Part of a small language model's weights.
Size: width 512, 8 heads of 64, MLP 1344 GeGLU, vocabulary 15958.
Architecture: LayerNorm before each block, untied embeddings, local attention windows, shifted keys.
Training: a variant of Adam for these matrices, 701M tokens, 5114 steps.
Each number is 50 + 15 x the weight over the matrix's rms, rounded and kept within 0 to 99. Layers, rows and columns count from 0.

# layer 2 attention output (transposed), 512x512, rms 0.0211, rows 488-511, columns 480-511
52 52 51 61 43 52 28 64 57 35 51 52 31 53 51 26 33 76 57 47 53 53 24 43 42 61 52 66 37 40 53 52
48 46 52 53 58 50 57 61 53 55 30 90 53 54 48 62 55 42 70 35 75 39 42 41 51 51 69 75 49 42 34 55
15 58 50 56 57 59 21 57 67 50 45 46 58 41 64 82 76 36 45 55 41 28 35 68 68 08 48 67 40 58 31 70
61 43 63 57 48 33 31 70 70 71 57 39 51 63 28 21 59 21 49 42 48 42 69 47 62 76 65 32 58 79 52 42
45 47 32 45 47 54 29 75 60 66 31 57 54 62 60 86 45 35 45 48 73 57 45 75 42 58 29 18 65 55 22 38
33 52 36 59 49 64 49 65 09 26 65 19 52 41 41 24 51 62 61 39 50 61 57 76 39 38 44 46 63 46 25 48
35 31 54 60 58 61 40 49 64 57 54 50 53 23 43 22 55 49 58 56 73 63 47 49 33 28 49 52 47 45 38 43
39 51 55 56 65 39 52 22 49 29 33 47 44 43 47 17 44 48 69 56 38 39 68 55 43 43 52 43 38 46 40 69
50 36 34 34 29 60 61 26 78 65 49 64 61 62 64 30 49 63 60 44 77 40 53 53 63 63 41 72 45 57 47 86
31 42 39 78 62 42 83 62 38 58 62 76 49 54 54 27 52 57 53 28 58 54 45 70 22 25 47 61 54 78 67 61
34 56 36 73 48 33 70 33 31 30 30 51 36 72 60 75 50 58 53 62 46 86 60 65 46 57 35 80 44 44 37 32
40 53 62 65 41 46 22 55 55 39 60 75 42 62 41 71 52 48 77 71 54 46 21 79 53 55 57 57 51 41 62 45
36 85 38 58 46 44 09 23 45 43 29 40 62 44 74 54 76 55 56 58 43 30 38 54 48 67 35 49 57 47 90 24
20 50 58 23 23 33 65 34 46 68 71 29 41 35 73 16 34 42 58 59 65 60 75 33 60 48 30 58 76 34 59 31
12 56 56 31 38 41 51 31 65 58 75 49 59 62 58 36 41 52 38 83 43 30 70 38 82 66 51 45 45 63 44 58
49 74 41 42 44 43 36 63 27 35 72 76 44 39 29 28 54 48 64 29 83 18 42 67 61 35 54 76 57 35 40 57
72 45 19 45 42 63 27 70 57 77 54 68 52 47 22 61 49 60 46 30 49 27 48 60 31 64 35 46 45 24 64 30
46 42 48 47 19 53 41 76 48 29 61 42 29 38 31 57 40 80 56 38 51 31 56 62 57 52 50 51 56 70 67 41
09 50 78 58 58 41 41 30 89 46 30 36 50 34 55 41 48 49 52 53 23 73 55 74 61 33 83 80 70 43 78 81
33 55 68 61 35 47 46 57 38 47 46 78 48 44 41 14 61 71 56 78 51 55 81 42 61 39 37 67 45 84 56 76
47 58 44 66 37 37 68 55 46 32 76 45 39 61 31 71 69 48 47 36 55 61 31 76 38 50 28 48 54 31 19 62
24 77 55 38 46 35 48 70 44 31 29 48 48 74 53 46 56 44 64 56 51 41 45 76 45 55 60 50 45 46 62 39
00 50 43 63 35 35 40 67 21 34 09 56 40 39 41 54 60 54 17 60 62 48 53 50 45 44 63 17 35 51 47 67
66 47 43 35 69 40 46 54 50 42 42 61 69 71 34 31 72 53 60 90 44 35 44 52 46 38 50 62 26 62 35 58
# layer 2 attention value, 512x512, rms 0.0207, rows 489-511, columns 480-511
51 52 64 63 42 64 42 64 45 42 33 75 62 19 47 45 78 66 48 53 55 56 57 63 50 69 63 54 44 63 62 49
52 31 39 40 41 35 28 59 48 30 66 48 71 37 71 40 66 43 52 64 28 31 59 37 43 42 39 36 42 59 53 55
45 49 62 54 54 50 50 70 48 57 29 36 48 69 28 64 50 30 50 62 45 58 58 71 34 59 40 50 43 51 44 33
44 43 41 42 68 64 36 59 50 54 49 41 62 41 29 62 71 53 43 50 40 47 57 58 45 52 56 45 59 59 40 78
44 48 30 60 80 57 45 49 57 51 70 36 42 52 50 69 29 54 58 24 35 44 65 45 59 47 45 51 61 65 55 49
57 44 51 37 58 30 45 54 50 52 58 55 51 50 52 45 57 32 47 57 39 41 59 35 36 58 31 41 49 21 35 51
58 44 36 43 54 55 17 21 46 38 71 28 50 53 44 50 20 47 52 62 33 41 51 60 30 62 87 29 47 48 53 74
76 42 40 39 43 39 45 43 28 69 48 51 40 46 32 57 35 71 51 42 45 60 39 48 40 63 62 60 57 32 64 54
57 50 52 50 46 12 64 53 57 36 59 61 67 44 49 41 40 53 37 55 52 53 52 72 53 47 48 57 55 59 45 69
40 47 68 63 53 30 32 52 42 49 35 59 48 51 60 45 39 58 52 50 27 54 37 51 50 52 35 55 52 54 45 22
27 68 33 58 32 69 49 44 50 34 59 53 75 74 52 60 50 45 56 39 42 40 51 52 61 67 63 43 81 43 60 56
53 55 48 56 37 72 40 40 51 42 36 62 56 45 66 48 84 39 70 32 41 51 42 47 69 36 37 52 14 29 72 78
52 49 61 50 52 43 80 53 42 50 56 30 41 53 56 53 38 56 62 65 44 59 61 68 65 65 53 45 69 46 47 31
37 66 60 30 57 45 42 39 50 57 52 53 41 77 51 46 43 43 54 75 61 43 64 35 58 57 41 57 35 55 59 39
50 45 35 68 65 74 31 42 49 27 75 47 33 42 60 67 48 44 48 28 58 45 49 32 27 64 50 57 41 68 41 41
52 42 48 41 57 60 35 57 60 54 44 56 72 34 19 56 45 52 48 38 69 43 43 40 62 62 21 48 58 42 53 30
37 43 56 65 67 40 45 51 38 49 45 61 64 47 35 61 60 75 63 60 33 57 53 59 32 40 48 40 27 71 77 44
35 41 67 48 74 33 59 47 52 42 65 49 48 63 53 52 44 54 54 62 53 78 41 68 39 44 44 52 69 44 48 67
59 50 66 49 44 45 13 47 48 26 56 58 40 52 23 53 78 60 51 63 52 51 51 47 55 54 55 61 51 73 56 68
44 63 39 67 38 53 72 46 50 32 71 42 50 65 55 58 50 75 51 60 55 47 58 63 26 29 48 40 57 40 40 28
80 35 59 67 72 37 52 48 54 49 59 26 22 48 25 54 65 54 58 43 61 54 62 31 52 53 66 48 45 32 61 45
63 40 33 58 26 57 50 34 38 42 44 34 53 34 71 36 76 65 53 77 37 53 57 53 39 56 57 44 41 39 60 81
54 55 63 45 44 66 38 50 53 36 55 43 46 67 06 48 45 48 34 58 61 42 40 55 41 33 82 63 41 80 65 80
# layer 2 MLP gate, 1344x512, rms 0.0234, rows 0-17, columns 480-511
71 46 37 23 27 57 58 58 43 47 46 29 51 26 64 51 51 55 45 44 58 63 58 48 29 70 32 42 56 43 47 48
77 64 24 43 60 35 34 42 35 50 46 61 27 16 53 62 55 21 45 36 23 54 72 66 66 61 32 51 56 38 46 36
25 47 58 55 18 34 36 41 38 48 61 39 74 75 54 56 42 94 66 62 49 37 63 44 61 46 33 58 52 65 30 77
43 43 72 72 31 45 75 48 79 07 64 56 48 41 44 53 68 59 61 59 29 67 56 76 52 51 61 62 71 34 37 54
45 26 45 48 39 32 93 40 46 46 45 43 50 38 32 43 47 60 12 66 62 31 49 55 37 42 70 57 34 51 38 32
27 64 72 46 49 64 46 34 25 34 56 63 26 57 53 51 55 47 34 67 49 43 76 62 28 35 48 18 47 59 61 63
19 75 50 53 23 66 55 59 57 30 52 59 43 56 39 49 51 55 29 78 36 46 50 35 36 59 43 35 26 52 44 39
49 37 55 39 45 28 66 36 59 42 14 30 55 48 46 55 27 53 47 43 45 53 48 32 40 50 82 56 82 59 59 49
37 55 38 41 46 59 54 51 62 57 42 27 45 31 39 32 54 54 41 38 82 79 12 34 33 75 33 48 64 43 42 42
52 45 22 38 54 44 49 82 20 72 54 41 60 59 77 50 20 64 72 45 61 62 74 70 34 55 53 53 42 67 43 38
46 42 49 41 77 42 48 45 38 67 60 56 56 60 46 45 28 59 53 49 74 42 67 52 53 39 63 53 50 45 69 50
44 49 46 58 65 47 36 55 51 45 50 56 37 56 30 57 24 47 43 55 59 57 43 24 61 40 66 55 40 59 57 21
44 16 43 25 42 44 77 55 64 56 52 50 53 31 50 50 40 37 07 32 69 71 45 56 69 47 56 57 76 43 36 22
48 33 31 59 51 54 73 42 35 67 38 69 44 54 31 32 29 24 40 56 51 49 51 17 79 61 54 61 39 41 74 15
50 31 51 50 64 53 53 45 84 41 53 49 40 55 20 59 28 43 21 66 52 54 48 72 38 44 49 72 42 41 52 45
31 33 33 59 45 41 71 53 22 43 72 37 58 69 32 33 45 95 46 69 52 29 49 49 37 43 36 69 53 78 57 43
80 46 40 34 51 56 70 59 35 48 35 25 51 69 36 25 64 35 48 48 40 42 38 60 35 41 60 56 47 16 57 63
80 32 40 54 76 48 38 44 30 71 59 58 69 45 35 52 33 56 52 75 69 59 43 38 58 57 77 42 29 86 49 33
# layer 2 MLP up, 1344x512, rms 0.0233, rows 0-17, columns 480-511
54 50 43 41 27 50 46 59 51 40 65 39 63 59 78 46 47 55 58 55 42 49 65 45 34 42 39 20 56 60 65 46
47 34 43 50 63 60 66 55 26 60 45 59 22 55 58 45 38 33 43 42 52 56 48 79 64 56 47 35 68 51 36 45
51 61 72 49 63 80 19 51 71 21 59 65 42 49 46 65 59 72 40 49 64 68 47 78 42 84 62 46 54 54 50 62
60 44 52 48 68 40 46 42 58 41 16 43 54 55 46 39 35 65 48 68 95 67 55 51 78 54 77 63 44 43 58 74
47 40 58 52 37 49 58 45 41 49 32 75 49 74 64 23 57 71 53 51 64 46 33 51 37 34 75 58 29 61 38 54
34 46 63 60 66 32 49 51 65 62 61 31 75 35 37 34 43 52 68 60 67 42 44 66 66 55 41 53 61 61 42 18
51 71 52 66 33 49 37 69 44 33 49 41 46 57 51 52 44 49 52 59 55 47 58 40 77 61 40 47 42 56 33 72
59 53 55 55 32 72 58 55 26 51 36 60 58 65 25 37 56 46 57 42 65 63 41 72 21 68 45 70 56 51 54 59
35 59 66 11 46 66 59 38 42 62 32 48 45 75 50 41 67 26 55 35 38 44 42 41 37 52 57 55 33 57 72 57
72 35 56 66 26 39 52 37 49 46 13 43 74 41 46 58 35 43 32 62 49 28 34 79 38 50 50 50 34 42 22 72
50 58 73 23 35 35 84 40 47 40 49 48 58 41 49 71 30 76 59 47 38 52 65 34 55 60 63 30 62 66 37 45
63 26 44 72 72 33 68 66 39 32 52 67 46 56 20 55 58 52 38 50 60 27 17 81 78 51 83 54 48 26 59 68
50 61 46 51 41 71 35 61 12 82 42 63 60 34 21 48 44 46 79 44 56 46 32 54 40 56 22 58 24 44 45 70
81 39 47 72 62 36 32 08 46 66 68 40 41 53 58 15 42 48 48 15 48 64 17 36 81 87 65 56 51 74 39 50
56 34 61 52 69 23 42 74 50 53 38 28 69 51 55 56 64 34 56 58 51 81 64 59 36 43 36 47 76 81 22 59
74 52 37 47 43 68 66 65 58 59 76 60 51 24 65 58 52 32 78 16 62 36 54 52 42 49 30 44 54 52 46 76
53 68 65 49 53 55 44 78 54 39 43 58 46 14 23 70 61 36 55 49 31 46 64 37 56 72 29 59 33 78 24 67
28 75 58 69 36 41 33 81 46 42 48 63 50 53 47 57 58 40 52 49 18 63 26 59 99 41 54 40 67 55 49 47
# layer 2 MLP down (transposed), 1344x512, rms 0.0226, rows 0-16, columns 480-511
18 32 56 72 63 78 34 32 43 43 49 50 41 49 62 55 28 51 59 24 53 59 71 31 46 64 27 68 57 46 70 50
42 57 52 73 64 53 55 53 43 77 53 69 70 49 56 70 48 48 49 55 25 44 48 56 29 65 41 52 50 41 79 50
36 71 53 75 36 54 35 65 64 70 32 37 38 41 26 68 53 92 76 48 48 76 45 61 53 61 52 45 60 52 60 47
51 44 46 64 35 62 25 73 60 47 45 41 43 53 63 57 56 54 61 48 30 56 30 62 50 60 47 35 62 53 30 50
42 55 51 36 57 58 55 57 84 33 38 27 59 54 62 68 46 33 37 47 57 42 39 86 40 63 59 44 45 51 63 47
74 35 38 28 52 26 31 52 55 60 56 59 60 44 56 96 41 40 71 83 80 60 60 52 56 63 52 46 46 71 59 53
47 51 48 76 40 63 63 35 50 48 64 56 28 68 36 54 29 34 38 32 37 39 74 62 41 35 74 44 58 30 33 39
49 28 54 29 47 29 70 07 53 47 24 42 29 72 61 45 60 52 46 59 72 62 61 49 44 30 43 40 52 38 67 67
57 24 55 66 40 51 32 49 41 31 57 36 40 37 53 84 51 60 52 63 36 54 81 71 42 72 55 67 39 47 25 54
67 55 61 52 54 46 51 31 53 47 47 51 80 81 45 51 38 51 48 65 41 30 54 81 31 40 59 45 63 44 45 44
66 45 40 16 16 54 63 40 63 21 36 48 44 52 47 39 52 26 27 38 49 42 25 24 58 51 51 72 39 42 21 62
64 48 22 35 60 13 52 53 51 46 33 39 52 70 29 72 78 53 51 58 69 64 61 70 69 26 59 30 52 38 62 44
68 32 39 42 35 48 54 45 68 73 79 58 46 35 61 36 50 51 00 43 45 48 44 54 53 58 34 59 42 57 60 60
52 76 50 66 83 50 47 40 43 27 64 24 37 64 52 51 45 52 49 33 27 83 49 54 46 61 30 46 72 65 58 83
45 67 57 43 32 40 48 43 60 68 47 35 42 68 51 41 38 62 37 58 55 61 86 40 56 48 45 45 47 64 51 60
30 46 56 57 58 33 56 33 51 45 57 53 33 33 50 47 73 29 71 72 19 53 26 43 55 35 63 54 63 39 67 42
70 20 48 44 39 32 68 21 41 30 50 49 31 27 18 68 46 53 37 53 36 62 46 42 58 58 25 80 12 45 30 73